Weights of a small GPT-style language model, trained from scratch on English Wikipedia: width 384.
Each number is 128 + 32 x the weight over its row's rms, rounded and kept within 0 to 255. Layers, rows and columns count from 0. Numbers have three digits each. The size before them is the row's rms in percent of the matrix's.

# down: layer 14 MLP down (transposed), 1536x384, rms 0.0273, rows 128-180, columns 128-255
# up: layer 14 MLP up, 1536x384, rms 0.104, rows 129-180, columns 128-255
down128 097:114105118167172057141164160168151131111152120163168154104123073108136092179091119158077103091072117162149206136183133147134131139069150154101112097187176144108110140113131134119087171147144213154152136140148101099162152102131148098096097128126105171062138111088140054173105177140136144130159151171168144142120096149134154109159100110127134166152128097147107097070133146073113134112108
up129 111:176096089107134134152175150091142126120097106104141153084139110083110131051191151139078126121134202184072124165150061153129115168158213107137147120160165132114146087154173128090165133094088168136121119147152137188107142141158166143162148134162195096120110125122133061106135104132118170120119116137161075127136120147125087094102140154149119080159100173179151103100134097166142068163129
down129 116:164156116132108145134061110070159109138116137038148127078143118086058080156188099134133152095175160128148095148117119133084179102151137159146108083102165069133148174099097115147182075064135103068089126153113128170111113133125152068133132164123152112127163139105087144108179106150119136072112149094144141154116130108123190154142157186167164148164162146119160101134119121141114054152157
up130 112:115129116161102104093129109105108068114185126159098116123122048155138136091150233071100132125186117200078129115138089197155122096177145156182109145135141130128135188128035194136171143164120115100168142193169178152125109162135164109143162104121146105121122081097112148148179133139122160157128127115116121112100100138127171122112167127174128135185061109120082182139137116113148183127169
down130 112:142098092047140118088178119082062105123156103104127154083123091126132128138125154159140114070169179154099124096152158127108150134153189132097105114122124121183136124178071165129109179106189193109121097145130150116091168118135067090124092154104067109137131111116111081076129140222168113144130172150112108091133096119120177161157136162102131068114197219102144144092074122138132094154095
up131 101:097177135140064125145111110091173130108105133150054135079154100139170108092137119196087126137146142151149121165106143155187119146125160169118107074101137174117160065178156105143093090153122071124132137130131146166147075171095126181122121100089113125119118159133110131140129109141123102130127110181065134130150107113092109190168167100078125177172127143173099074111102080116093148137139
down131 101:148118134074141100176140049123162087107071157093149173131176179179135142107185168125106112148158195108116149128180133120100174154167093166136133094096114091106090119107148157125117070068100179172151139102111162124146116138131158126164115071106125104191101122183107103123132192135141121182145053021130170166144179091153143154078148141121148116138104097145162109184064074106128152151091
up132 099:118102122131108104119129121098137145164146173128130164125111097225166030112116150124151129114184173137176141135201148129129150140094144108152140116103120091177161130140148149135121108092209080093127166156179132140092096140125128121105153131155120143135117105176117092165125125189076180119171117144188074050074063179119088172152180112154125131166127122139138094084080139072081190129148
down132 098:172158141174166127117201162106121148132141126158170147141085105093042101134150057174148157139116158100150169102133083118120127095113161142161101201172127098161107117067122171162142122076068119105105096135104078123156131103181138093122123119110097162110184142120172105155172084129138130155129129133098164134106149106100121071164122113126115195157144152096132131073113106158121187075175
up133 099:103143103119079112163108164144085048069129059148135151117117066106101081148206174134124087107130137088169127110160131132108146077119100126108061106129110110108141144151096158190124162103149149220158112109075162109108141097142112127123070088149108118107193085078153174145116153093181116104137142154164136117111099124172115116098170102120118165095133157144095107124112153073064100103202
down133 097:060121087142117111155095094155154149109123160113133107077140132069120157153140087162100042163151136117161084188166132163089111165170150112095090054137156153089178101147121107077163021165137116095143057086147136136185139056053171125062141146133086113122123062055178114138110154107098155132115133088123098123111154172058148100160112152118132125108142152104149113135120144176086139168103
up134 097:100177133181050108146176150183150144120161131150119170097094116197169108128132079160176099135122182095135141082109075140112131127163140104126165135092124163180120121121154157165134107141138190182161126099149123198150141116144160110094182127150142127088187162123106131102111150113104089089157131080103111151196128116133035112120091158183135106152122117114092128128093090127093072096171
down134 097:110101141077104111121151113144103097131045171070152104134074167117159159147122151134118109196159083108134151121143110143145134203142131172113110100150155177134138160115132188105157111200109102139178152095110138121148155116097117093185105088107169115082165157161148150186150101208131163049145099117172131111050154137070089131149114097189116144077111122139139145122089109069132106170145
up135 100:137096139079112104155157136121118112098094151132114102204127142088108186106121094147109142150126105077081176072051158106130114109159116156071176105098116104107147194150089138160099149151140075143116148102168172143106155121122196153110185084109102180101160137131122134128121167114092092099147172147137141106154139106130180146128131150109150137142114098124178142127135126130074146061130
down135 106:184123158172117103086145103149190166084177137118114117040118176136093143056157111134168183103137075141128092100183162129122108152155126120107105122115088110130166179102176110122148117113108106174109108141147112091067119143149138149081173074168093159092084063189127123086138149169131091182159126128152131069097105129139142103098097168135150153082218109081085161210113141133146112117139
up136 096:086116084132244175099157147122132198131184091129129110134169127147123115135149090112183156118117105113140115164127096131159155129163155141138083097170159148154090110106124070088139108117099160207177135151204094083125127107100159189136112183143115137128198122066145156140105110139135178084110114154138156119128093165157148142136066163147102159124114101082114125137138076139108117136140
down136 101:066139165138124110134168109107121159066085173104140103065115095101205148140140126116095142124160089117117096085085122161079095148116122170146187217102153117134153105131116199111083166151124134056104066082147166114110122155134093090067140159112123094151130051189120043112123169185068105148152153166125166114143149095133134145124106133073098169165156109139115124172157140148098132198094
up137 107:142162072091145136121086160132136122129127103096117152139137163150173137175124190153132143190146139106091108110103146114102116120134121113130084097187136110165087192073096146129114093160200061121136156169156099105145131123200135097113159119149188129118149077122128115145128088129174118203154191137131133132103104164097149131123154133156138129108162185158116122107172149117180122127143
down137 102:155107171160131152140123080180169106178097086083083128077079191092129102101126154179122135171125166094076081164176115108039100152187106152142192180122120167103079101111158125183193135123105165104092170111149098145126126138129102092124116100113115106089111172133109102070102186127154069124107142131134060109145123106140156163150100087113137086147105179182124221137132107153127141118109
up138 100:109118086164123102098116127157077061121108136123127163152099139131115173186127162096155122145141071142098139166153052144079170125102119099089117108072142115183087115183137156106088153101177125144139156130122119129118148110137069142113086119099087110110102131120085170094107141087098120088118067154118114174102173094154143153147129116136181121186147147120114183126132169060155188101152
down138 101:112156114135126042113118158169112121145181143145090113125157083151117135100105161128124073097115101145158127190048066164120174089120144085102144127113121105099069118071129143130137000161077118130150090091136141158155073083080115107117138087134133114126106128131132166151107219090130150120156121193145037103152074128074115104135111132182134107089125152156129081114118107143115143137131
up139 103:129049128146091114156150119164120108094149120112136129114185100135097094136110127131084074113111175175098108142108122165122110086120070107097030149132135127167145174102076127148136100125124127169138145154094181154141111091142160084119198159113109098144201103107112150118136148130178118123121140154146168104167112108135137140086118131096130110102082142168149100163168150187131149138136
down139 097:163178157165130200106146107119060153172135093170131169102140129122125137141135172131088082165098120171183145089131135086124212126115119138148129119095120125087123130089050116038102184131102197136164152075175059140189087148111133125150109097132119109112132084103144094132163144140117124098200139138149127113062069129136114166137150134178112114093137063086120054134135165143108090064157
up140 100:162113129155110137102086079166125152094111137066176164120113184183140161133076164119074161143125174112087130062104104159132095127108100163151097137126143099166170134149022180138126092134071117087100142125068097109167096139109091175130113108104081104108125123181128143137124117119104107102139098148182129123111134167135134169109133112178157152174106123077117132116125112132162109194141
down140 103:110190098118096157115151114133181170117079088126140100120102117136117082143118133139138106127141102124149156142063110131094110145138108148122171135135108183131097149126151079122145151159135115143114158103139140119120093060131100203068166137195093101142112139156119145142096074152142130135170140115143116131172083026125088080130119093130107170162174130174097138184155164115123125087120
up141 100:112176160158115168103146129102085129126155106210092105081155115112100101076156124092140067148066095152139154083141076189134141163149046133135125137122108143128146130068059112154155113050145107121131095155105138131154131097174154146133093161114068143125130147166122160122137151095102174135099160160098153165103126070125136138067155099070115083160107160146146138141149122136140079092146
down141 099:091139133148189144157176151127135124157184067103128139122154087123113148108142151120148135123113164133142134097087149150111129130086084084077171133178155152154062168168109136148106134136120090090091145163178176165150104171137126154144160076108112123186146081144117116091169153120139115135141102117095134142109157131143183108159136153125144155119141142116150116144204126140126122210147
up142 105:153173150189129115158145076122083144089182132183112076088153092117121118140165142076081086091149083159140115136098131115082115080104142172122088175093129134103121123143069140101114130124162133117200095215092155152080154181156124183138118090147149141177118127149143156093075135120107142146128150156163112121122134035084146044123126123178119116091139136099080137126083136159161105112150
down142 100:176097102137109173152118118074041158137106103184116135108149110110178140129161124181127111126154088105099011130102155076090122112107096108155107157168097071133084119120090105102094152160183147152142157122095125215135178148169115147131175125142141136153132119150143149106156060182158206127160112156147101138136132089089111168122111152200157125143193160137134139209106058099138156079143
up143 097:109131128131199163122200134166075113115128124113105140155139152199172126129113108086128104122105086159136147114141134134135205150099121077122136127104098081086160151110106161125134149146117187139114131102097175126149102124140099095176096126108118141166159187105142126092120099125106116095134134121105096133127133088158112132148101146113117091161144102086166118132075144167173183148146
down143 091:145123107131114136081093123147119094148097130104097064105118165141128151131174152120097117115133115105151104116134083130166179147139130170088112116097117149142136083128163136159180121117108097075162108149146169081126177137150090167179063093131091115071160124066125136123144143186140129146081149164131104164100177081161167115147087144172128126096110146116089114111119149159089110070101
up144 103:120120102114120142068133131162164151198168134130106109180155094073085171157093118126098113153137141121181154166123114140127129142084140150108104162111155147158162159183113109190137130138114148121149162093129177157128102149169104218111118128126114146123116108110105113150134138093112169135153155148139120112149154079174167172112145062057141114118083172099159150148123149204123113109156
down144 095:102158162131160051111118092117174101145121148122136091087168107122168149122151140175078087171114155098120167174127051135151177066098082118183043164115106142122165084169073126111181165121138135167108087143140129141100116145138147134099152158149202150105190185117097145099026109119127167092121073097102156128167153056138104132094136139093115102134136063162105110148068109135113122109197
up145 101:148088123063141167139091123118120188112168123137105101149104142157156121148064143140141162128154168123091076131113150104160088167125153132120068125084160141147130104079112209108149167046173103115141150092076169135073127148170128134169133138060159154108105064176109157183117144127125154109117148153116121104123114153117155119140126120189136116134152125130159134164129123134117128152150
down145 099:112129145094123121154112074127113109128084124098149126137157168153106132127134173100175175094160194130091152142096138128094126095151148125170173160138096084143146151117164101117113101130140141165154087184193159102028151144158172163135129158052074165140152136131107173101119143123155155105130151086103116123119180077137207167163137168151119106135120143107207116123122135133129076120179
up146 095:130148103170159122078154118135132154141152104139131091115113141147086138124160100069113115140143171074163120136138158101153119136138109172074109151097096116127136126141125085143155150114154119149081131159158104172064120128081087141087155098155079133136120099113130155122134092150117165146127108102190144128124151174176170140117088107129134121132136148113196120069065083117109099083073
down146 098:134143166141150126134113133095051141122113146159102145124128156103187123106119224149076077155106109118080085144113100143156087095111147109130076131173095138153127133116117181111115155128035161096166195113080190049177088080187169125078123130083152040135199112109106206161132185113114105187205140118109133136168102132082090209086123126120151122141148119120118097154110132126142129184187
up147 104:096164177147128104115119067108143124070152138140134118185106097141137119148164146194095125119103146141118133224131089144157085097122112164149130136077129185152121103054134163173173161098168137143116110130115137162163196114208130129231140107096168116162120156144100164102095206108126107133085152122156161123129140159139105167130158159115144106118109081148104148125148103211139176111132
down147 097:119159072081166108092116153101140138177127196137081075153144109075081125168170118130100175152113180124126167169161017069161123111129115108154108081114113033177137141120150103085112105097137145097176076182114168133197136117166116094177084103144167166126109157171134135110116089110123130129057105175153142089146178107125149118085150130077143170138108104133154135130139124142130120151168
up148 103:109159172096157046084116054116103138189108119172137036120136105193108125126152153145059146091101106159137145152126166117107136143156104151164124108145119060082106147118139172171079081131144125136130106134139153161179190152103062067158164067146133129093054113157111130113130111113132158116151214110147136127197102095148135103107133077080105149198052110135127162120174109181100145083170
down148 098:136132134154127074116153122131171107164112159148128182116083107134149091191162176087108115116115139100101079151120075159158151142096146122141089131128132074152175159091132103102155187144102120092121142067105140162056100088099127113099174129143088128163100149111096154107121125140189077127101189148142157121148120170065171093081074172146152142151136124134127111072094126168114111095122
up149 094:163162141171153119130065117091162111082107150162095181162116110148080174143120137141113131146124106138123095131100128121098154137134102133139090106135067127037074181106118130081111035087126104127147128123116157134156119172106117092157074147130142090103208103136126156173153152120107124112130008148124107161157183115115116139070111117086120133197104177175136147107180150090161139128170
down149 090:123138105133146120109126141164125124182091132078166137153168144101171068066180142100096138165103151096145173157183116119159162102187124117117067112158120155125139122135139089186117099105128124120141154157136136117120137170188123128130164113099137066166143149182142138167107062070104198132125138086113132048152109177172132151125192080111107122133175120080080082119076074106128079105164
up150 103:135157138153132142158063104060100177072050156156138148151162104111105144139162116085122169114082143086071113084151128078190120133088191153136121172120133108127071057166128126120104061144133055101122134162143095061160124184168111143136113130147105141133121162069070095120161147098165133148105132123164100116143104139126169154152124084129139144124153098070156138173059168142102123129199
down150 105:084139127152136124146118075164107130086165097138146129128141083199124150178104087115110109157158144044123103090103163149117082156093114141079134128127138099142086157070100124129107109089165147110107097139148084151127097068109159155199116131108121153162124161123145066196201095185158195064129108092082141169069163128151081138133113106138197140100170125118080178111181092146114128133160
up151 098:169130051143094089134129044146135072090121079112153099151088176156106106134099137117093101135187128128173137149096173162110131125198074105096129076139080094097130155125133124155130098144162125133168089152118105168152190057127128125165165095164168110099076137109137089156109112135090095108160093079098138039088177152158131097118046178128130191104138124124193120148122165152116122077104
down151 102:120143084120163086137081126071178149135093177084095144142123128084086145138113143145109134125133145057146135151159050119099147088072122086102161106163145105114153156099120169097108187148132094138109141112179145137100079144094077183085093118128103114132192157179117119100170117119187119182138060151110174153187145141125162152140109136096124108219162140136098101104128122111119074129105
up152 102:204184095157157149195152144213097155138118146170145145136099135077109116106157129088111150121134133091120167122136149168159126121030156117104116136119134130168048078159126134166132158201128164125166141109106136092158109181054155116088132138177126130134110126195114082120148128116103129089130067146116070146171180027089126093141124136152066113111108182123132144143108129194098143149112
down152 092:126086120134082176032127110175140133113159093160064109204075139177131141187176150143090153098136174139132145162118164065124190140100159129202106081141056075091125123144164164144194126144119104089058119128150102139098105100218061149102126070119106072168157139109159153133088129167096107176164146073145173131180121109130118161150104134084120138166119158084161161151177072147139104086093
up153 096:157140105145114181086137132081088163131142105089118168107085150171091121130100123075141140057107169110090101148082137138093114051143117125129124127109090107140128085144093124128144112121128155185055126093130131093154135116171164153084117170128148107114152111085079116132170136104144120191085151165107199108145109146175163160106158100152106098083082097099120076142125110111120132164144
down153 100:144177147139153222143132150141109107163124150162144086118158121108110118077121150141119136126171080132117169135142127108179169202080169066121090140132171169111111208107140134059128181129160128080189046123139178119118174104126117149099175092113129144097111132135217081129177193165121132133105094064112087117116164145131123077107096087172094109102143175106085091087098141162105102128147
up154 104:095181127139112101156099158080150169146125207066043128087136092128175177132059108114109109133134156091134161117133107140172096097111084097093133110122133119130140086115150129073122140108122134138093130108155115204176136162168101136099143124149128114119081093143124128164114115190089157132184096108166125124080126154160140124092088125087156067093151174115105163114095162150095175138106
down154 106:139084131165169162092147071122148175155135124120130123191115128146085127183135104106190083121136132108138086081155087162091152131065131131086184080116142066106161091125173139142155180096141137143134074112117140075157100106169145012156139094150154079111153152168090101124122150131080091122105107161134147125085113153145128118129110043153119183088115170132144107104101136117115083121164
up155 104:165106153113183087088190143150082144108165168126065059047144101122138121101133120118108144038080157165137162061102140135159061135187096156144184037128041182124121123160133149093114108133147136148191122112078133096149130111138103120160101118114196141111084192123125124156088137191124177124178147164130123108131074106131075172188071086164080146066095183168100129051089140094099114113114
down155 102:157088112105157117115162166156096107115156094117114146110201142102129153162093191106150144136140133059114182060119135134133174037127124165083148165122158153128120193148102123163125146115144122053152175141139158079165166132165129118142174114134173143121122121144128183116089133077172145170195137201105156131102074092167140050108115186172147105146156133127094147164088104135115140132129
up156 099:114195126138175139138174132169132141139114129143155114103168085108096114121152084126103142141144183122102127109152134136210160121173161110142075118144169150126130175132067166136142133200112155120135123118125186087087126113096165106086120152140097170061158138143149142174139121126116123140121075135135090076136162113140130185142139089124119113147154139128108144143139120174035195119157
down156 094:093062104058176128179150134095171155164134073130170144121128148164112104111128167156124153181073131184146085075068078078129186129114104139096121142153099114113144075119132128116183075118138086141143087172142143105181160109151144147100114110067176093161124111093120122182111130167122079137202131119151167149121151100146144076114064079105095150140152097073146108156097146148125120112127
up157 097:101142086134195042142149151090100209105111174114143097147116119074166119092104148140149198080120119125059106102075120144187110081040060078145168109127098091138129189074129139107091102120172178199132153186066126102149163087088152129085076137140081122101131107147138129120091133176125112140134119112105155093121129114138161112109160052113148126111152159162151100107199171177169140096154
down157 095:073130143157074050086136099135107176142187137093099127122094118100094202130152109169134099161124131132127119109135194078109117119138094197127117096139122170150118085156131124100173117149155117145118140151128107142113126156072114204155140063105098130119110162159071097143093125111137129122129153175081162125222133121068105081072151132108107084152144096126125164115107114146201190118155
up158 095:183143160092209126151092171120113131118128082115114062161151131093104145080156088132171125143137074104097088144120067125119103182113119126120132133098131085083146113171108200125188130127081142164152085158128175128111107093141129138143134090088127142151132127105137125129112093090125154098162108166111095127114141135120130094095220127136153101124122068056136101089153138103122164143074
down158 103:123117089093089082126090106076165131171124133110157131126101126124189117156140093155104152174084139139113068084155156096120092110131130121143197062121152142148087102102183076152067156183124093129135144101098115154146111131103140135144115134088159122099127187173122128065196089219117126100086124164086156147152167111216153117135179150194095105134179188163082151112116137180196152112172
up159 104:140106161175112110143106132077110148137156163102101198092045074153138097150160127155117089131130174147108129151116071148062120070171128132163122166136131199197103101086139097109079154131196160117125125138143164162161144100155080118110119117147140155140111081113138115167062153129101165193134190151080117133171093058102081128110084075168184172115159100191147116136143096123124117115141
down159 098:139178100194140113126082115167113135123134139142113142121130107114129149133100110170110134129123120189120142187136125155134132180195120098145122191118088101094120149087099102192110156093071129117153075112090129119079159156103130104166136156153117118098115209101134111090112120142167148145161103175112090106144089131187117072056107120104147127162112172129041161172107139119152101152186
up160 100:130118195098126119140102144148088109124141131129116081143163100097199134128085072067132130148093208079090132151115131121128110160113144143141101083081151096116123076096176133127102154143192060168158140133107188113138159141133130081120170174175104132153133070069138132159160174133129106168186147179138156147151162165141161146122154109125076131109106100128135157095125156086086180128116
down160 103:180099134173098134124161117152089121115116172096064107126185201151136121100156116095110122108136166081127125142183073141114144150089056213149142079100134108108098133080097143078159182125177131111136126136126156207125159099111163142114088127187129096115109141138069186095155210166150083105125112143117141084153156148136153046059133134118139182148097144127074152108180040103132117156110
up161 099:141092155193115106075098112184122146168083132088101139107116219155154144137143116113130098134100108119102196165110125118114110080128090117123049138117136106117182120152140166135123119139111084178124117136035123158124151102104116153127144095121101164125072118128148145149109118133066177137131095037099112107127130127096131108092043151113151086113149105115163124143126148115074089143163
down161 093:083127043079165121156106154125126177109111168145110134177133108121101133134140101173139095080134116089131076124143118115143119067169129121167065167124095159094072108107147125131173132110130119091164165164102070160168104153144087164086138141175083137133095119140117157060087103102158153132087115175116150137147104174147147179140135056142133190176118108192177158094135120156171161107027
up162 092:122132194076100144123132106126141144072152112164171114113168102124126091117105092100134162176123132147089147131113141122067166124097135167091131150134104134124076102126131147128236085135127144152093146104125132115137107083129141157080112123116154180108123105121100160178098125149109119156156128118163068114167087158116148146090147170097110111142183175142137159182111152134123109136117
down162 097:115100155119186108174162153141128137197141141116077133149089121134130161131174130131117127073119191128115097100149186132135166116177137130163089159117201130122117103109141062132134120069116127087219141162168095133110133096108142078198051116072112088074140186179141129110103131121109155150107147160149143128112148125031192128117124104128133159164095132126142228127123108182127161135117
up163 095:178092180114101133077087131133164137150110156113100193129116090196143152104200131119089144143152048083089169140138123108131117096066066150132125145148078116163154150120101132115110130149145119154082103160141048098098093087151104139129106143114123122151113108145114122188068123181126168068124134092175150072107138144105138078126183125095182090108172135119122162155111092144131139084151
down163 092:155157161094127124088141129121120164142102122093124118128187142139111134137147100109150104099091170114157211069126111173108164111124126133177130099130096103117065122119114141106118215126057106119164098140096066154116139141088137104106138140203138111160098152128156088085088141125072117116154135200147115149123114097143114129139128172116124051148130103128137123139117081108146154132128
up164 099:133124135152181126106134147228110146095154160064130123135124118139167096116156181137089120139190090060175142136115162178194114135075152126165127071152114118106138156062117144044107128105173065127109145115094181121117124099063121109097090131186122126083146160089112136162170184169192116123119136149108140090089134148152114109116198141193120130155100190191100148162105131073083208124093
down164 103:173177091080107130144131092114148130089196116143160129095159081086099177149099127139180109093097173178164159118169140135123233115142073087178100082171173147122107168106124130136119089098133189173146085073116142142106112128102147102113094161173168154164075074159173101140062142104095165169153133142103136178145151091150102140143115123079166162151133121139098146059118130125150125183163
up165 103:103131108133149136091172150179184126127147138114176172116053125131078101129085105146133114203129111165140185141172133109150107116142157121192104139114084085148109083089146174189095144176100133123183099124123156143157185086082121096115159136090075135095141103078125150148125077123102184132097173095132122127110210177101069148196158163113122132084137115109112177063111067159103131137138
down165 089:148133150108148119126123163187154089117157098062109162122162099086146178179136136172085146105109092105133125173140116101149101158117123148096156112122147062116127120153110143126108136110149071159118129153190167143144108089124073141168129098098189132114137102065147125104086167145150109051135146146182194048128072155159164144096099134120158142114069080178071163067049150130130105101101
up166 099:170120109101171153088137096084138129088156133085103097104165123121150135109095119120111079084107128136072121124146139115139144209158128101115176147128158125165152083138084149178151110148192151175130091113101131142100080178161183148092142168188119138087175123121086104131092086104137122080143126181164136112074185149151092066149104178102185110160163154158177169083131093144099149107137
down166 097:130113094149120115106175140160137098108140105178176130149150180121170143109146114126157152101188150159146146137201127138081088056148083159143093106186110112089171100203141171103094161088103122144154125126126146143080161114109112104170127164106140141142152121152155128143133174110064086090145113100110112102178072148160111107164126147106137204119102104082171122134156120106161145130194
up167 100:152144094132094090126179140076170123132123167092148086150126086115107122114110082145132117183120091156182124119068139178084117173126118115073179132158090103188177090116148181099155126141197105169151103098179112134115046141148168123118120160159142124154170113135151140065135080105131138131113130143154116202151084072114114194121097095075072155086146104091159151119139112112104089114104
down167 101:132084170148107084087143133131156134181170093105150118092156181124124115105127149146129111112114139113129110126177108150148124105126162161132103100103140120148111161050123179084100093093139137168089128123080112089187166082207213125079144184123090121160138088173139175131138155118106144084165105167144139031157094203176160094112128140172133080132135131063107133114177166159170124097110
up168 101:181200097104087093145151111123140116153102141081145156089144124123215114143186107108127093132105105139125113120112105157156149087104136092144130114127142111132104114153139135132108100140158125138166176137166175159145163160149126034118110133162101173091069147133164148129098105114144133115182123147129093133078119057098145115137129133172182148069128181160144063125156113067122152142157
down168 096:103117131105141113099092151189077108151151128114140167101130127082153129100138140093166177155112116080157156146139118102206142150126122159146184163161127124157080143083161066150032093112124099162141104141142128080144081110133096089131088146168114069163176165177164115106154145115114162146106183103167180115167132123133165144148128175083128163122182116108129140171108162094101111112113
up169 103:189151085080117168127145141137146128116082100115174099149108128097172161152091118195120152128091097107113179104149139077131142059095074146180132119098105181161128080180142182142128145127109096092096165177144112189134060172114133101114104118120084141140144130158103126124037117169146050138137092140126118160117161096114099119182148082133131123123133133140155149126142141153106075128095
down169 108:151205106101085118146091112127164157181120164120127150064113111144149096114100121152109122175120114146123152152173160131078142094134082117157150126131141105162141150089157173145152091087153150169187104097063152182143147127180037143115108183084139073070101127164132119170172139067129104154128133132162165092173141108147151132099099109139161134123157152071097135174141130141109156112165
up170 098:133128076144112101124083145080201055110167113094105087117155156155194129113151112148128116109128203152111163108031118105107092154104164197133123115122161056154139157131098127128099128101162106185069116083182151130155122107120139127132102077126055144097119111109128120134138090173105078155130122181107117130144117110145132121134115133069135090049086101150144148068154113102135124088079
down170 102:174080202099179186188126106138080153084157128141118091151132170096145132092126137087220120112113111111120161108128155162130163114179110125131110141094113101090117126140118065123132121124110133148197088177146133087176130118114046071154106166095120131137117098113122151072142151054191118163102087139188121106105113160150115163136148144118170148172161108147168116148136111088099156142148
up171 098:111097116102093146164141157098127104128130154081133126158138065168139145144079053072136106098173146099129109069124115152180118081135094162149082205094154180051150136115070122163138035114138143145116156163140106093093161131098109075129101156111134161089183163070188141173109119147166083138141123164099155114131147078097181171120110096157084153109169115122160098140160154127162118116118
down171 101:130080156112202146091131067148153072161154129181116101126113076181139126146150163174081101127095145143164107057114115084139106116092110061167155046135126085135158185091134128136176139115092125093091147150157181146149188110113150134143144097077187144172097067102161160066159149095163122083153121087057088073163154162149098108115139131147173104129140085181120196084086100140150120127129
up172 098:133132141139107112076154095095152124134087176066142087116182089125151090159154138102128134191144098119203125128097109101199115050145116160148092123091124179148193124160144121109171170133138148143095105108098172168109105073149104091090115134145110105077219113157106136178093121102122165127180072125104101116200174123133059122116118117145070156113111113052138134154118130138078106124098
down172 095:189091163116067124096136220114102165087143122160186113191167082107125135142093161128086167134111140139105093113141140111125108126117179142114139091149128146143109145156106122155172129203107124153094135155116147178162094135099111105118076120200135129079082088080126156083130180074121140172124135134122167133054111121112133159151091147087125146135179128133132068129113112133159140148051
up173 101:156080106132077127142087157095116174129133190150152095118131086142132073118117116099121115135088126079105077123119156172091098133102087069185066126124078149115138111130177122188073136131162130129142218171125103129084097139184151084166114113077124154109112114135137118158158118152150137153168101112122163159146119105111123085127111139055139104124141178134108117122102223114141098135128
down173 094:151105186152181125141164122109183089163140104133157172157149094048108153075073137106156145120097174119134128072132146142131124211101098099151148108191103137117150085136175117139121137129087144151157180087170146084120114178110093093087163098127119152140196109101160173098081119081080155161159139121086126122116156096112163115159160147109118163105121124118209159092114136171124137094149
up174 103:090129178173119177125123154132118148152134152059123146088069150124093095138137121114104102151040162144069155104131101118162132099065108172081033144114159157093122155102168102115144123142092127148140122135115084051165144066066110124116129117117136112150118115155123181081175144144123177051107147115104056166136109136108126128132203111150167134124090123146119159113129120077050182126146
down174 105:150066034082180154114109145170131074147103178077155113146108122069129115118094077138144067165130154190136132171160153174098131148122103103131136137180117095149096104080153136127099103060171088122120114140173121111140156153153140138155163130128170155074128205172119179125070086091134108140112117096132108103077112204199152125113091153147127134098162125132131159131138130146166167148130
up175 102:126146152071104103065142134185148087156119151076186103129130090163086169149141084131122167064119098091127147141115116149089138133147100114094103122107124115123132120110103156119149134112109128071121089139148118140151184087125164131148152164109134112105120132103165142096183149101089138073146148167155165121227163110122095112097118081130108106149128230097156149091134126119117148111142
down175 098:100121158163119151114152123107114115114117115129145139150061154180143073066123186100104114172131106119129140169148150157114077119091171164117139095106108164154140151149093166070125126125104143105165133180124136084090156152125146155102041150089113150174160083183133135138088081144107164137109123179097102135087082136174112118128154123116068103140128089112151141112152145143112115152105
up176 103:111124122172171114149080144102130120109105125159189070080143163162153128095118055088099088170108117121158129095147185147127097143098117147092096093166138109151122143104142111121116085145110078138123136085129142183163120092142121118133190172121143209090097082127141138121108161115154179130181163137083096138166109116095159153160144057099068118071081122115144161111163127113109197150122
down176 097:138142132097088099124179107129090150053144140127121132085139139117127050197094084156175113182185138209117198106145177196056092171174116152137139136140115098128157132103136111120052062138057154147151148149106153139115136132209080126057124122139203156121095115154163123161148149150154099088153134162080143154110153106143164081093100141135119155133110139129150122121088153096137179166073
up177 098:165097130163149056080125166151117078108113159067072142139104115151148128111090085049101150165136091140155114157102178131175144133079111142152130100156114143146075100131073109122134119173145075091094129121100088093156119111130126102147052127164146138136127157152160059135142102091108088155117144150069112140131105135124134161106149117166107139106128175105122111133116195143163115080157
down177 097:087139161131089160108106121106115158061141151052127167101078153119142140095089131162069099129128135153140135110115139158128090172088138150108146103065108178137108104155141137146120122163161189125151109127170115137098035151110137145172133173092140181140107105102171106158198026165109155092114133040105132132175101150092144164145125128117094130082147123120064133173116098098111063168120
up178 090:155117115058136146100130171117116098127147152106106168117178100103127167103134116165112110081115151143165110145140157075098144136085122155104163174105134158096130072061151124116093213096085142194110128158103174101176142116171112114150086162169139118143100112140138120104071115117185133092116114082144120117100164124130143132139184163174154114153122158172113169106098153134163048066117
down178 096:161151183127110090137132105159095137211097073088148072113114121110129142189128163096154126111147193139096149103082180126140069155134104213126135095147089154125081123072156129143103124119101096095135111204114083126061111179052127149126123097118104123070186121109162104106133134133173102136110156127152122155181089139118069123098142163140115094103092150097098179120108064120082097128113
up179 101:122095127120129178096094194109120121166123143137167134189112117132130133121059109137178116128131074149126138105135089162066105177086138153127162161121117100090089135129114150155162124121121127178094105090185109126131173145107101118144120140184052179181099112147132148154102142162115160148094140094091103101060216052147117086126059069137121159140118101145117128150135127172114155124149
down179 090:075133161084139155106206127090054114175069141129197107098128144158103109142120081105115100125124147097132118162051099106117160129153150075114139105128141064109137155139138066156168072153139121179132149182031187129136122080095122069145165081087117131117141106109119175170110119167116096119066130136067158132167146096134158178179148075151062152155152165186137150115096106122153115156151
up180 088:165153180074158152096130127151138154049126166135107135137111101136110147073156171122123099125166145143115178157130175120190192177103130103133055097117093130095122162105174140123103174145086137190091102100148217070179107112121100109124122157135155123177119143156158142142073127142203138123153091151145137152153109129140179160128147080135128094151180080072135133177181119132120126159134
down180 088:071141151194111134077162110104082160173098100116173102084095174107173183144151111058105114110134115166134144118106101148128119098125159161164182142149135146156098180146064184117110138148130110076158109169116096155111113116112104105117133120095120099110136085151078097168166103101080148139179151128117094122123101069098110124114113147140065103066083158149136113089135068168111134154124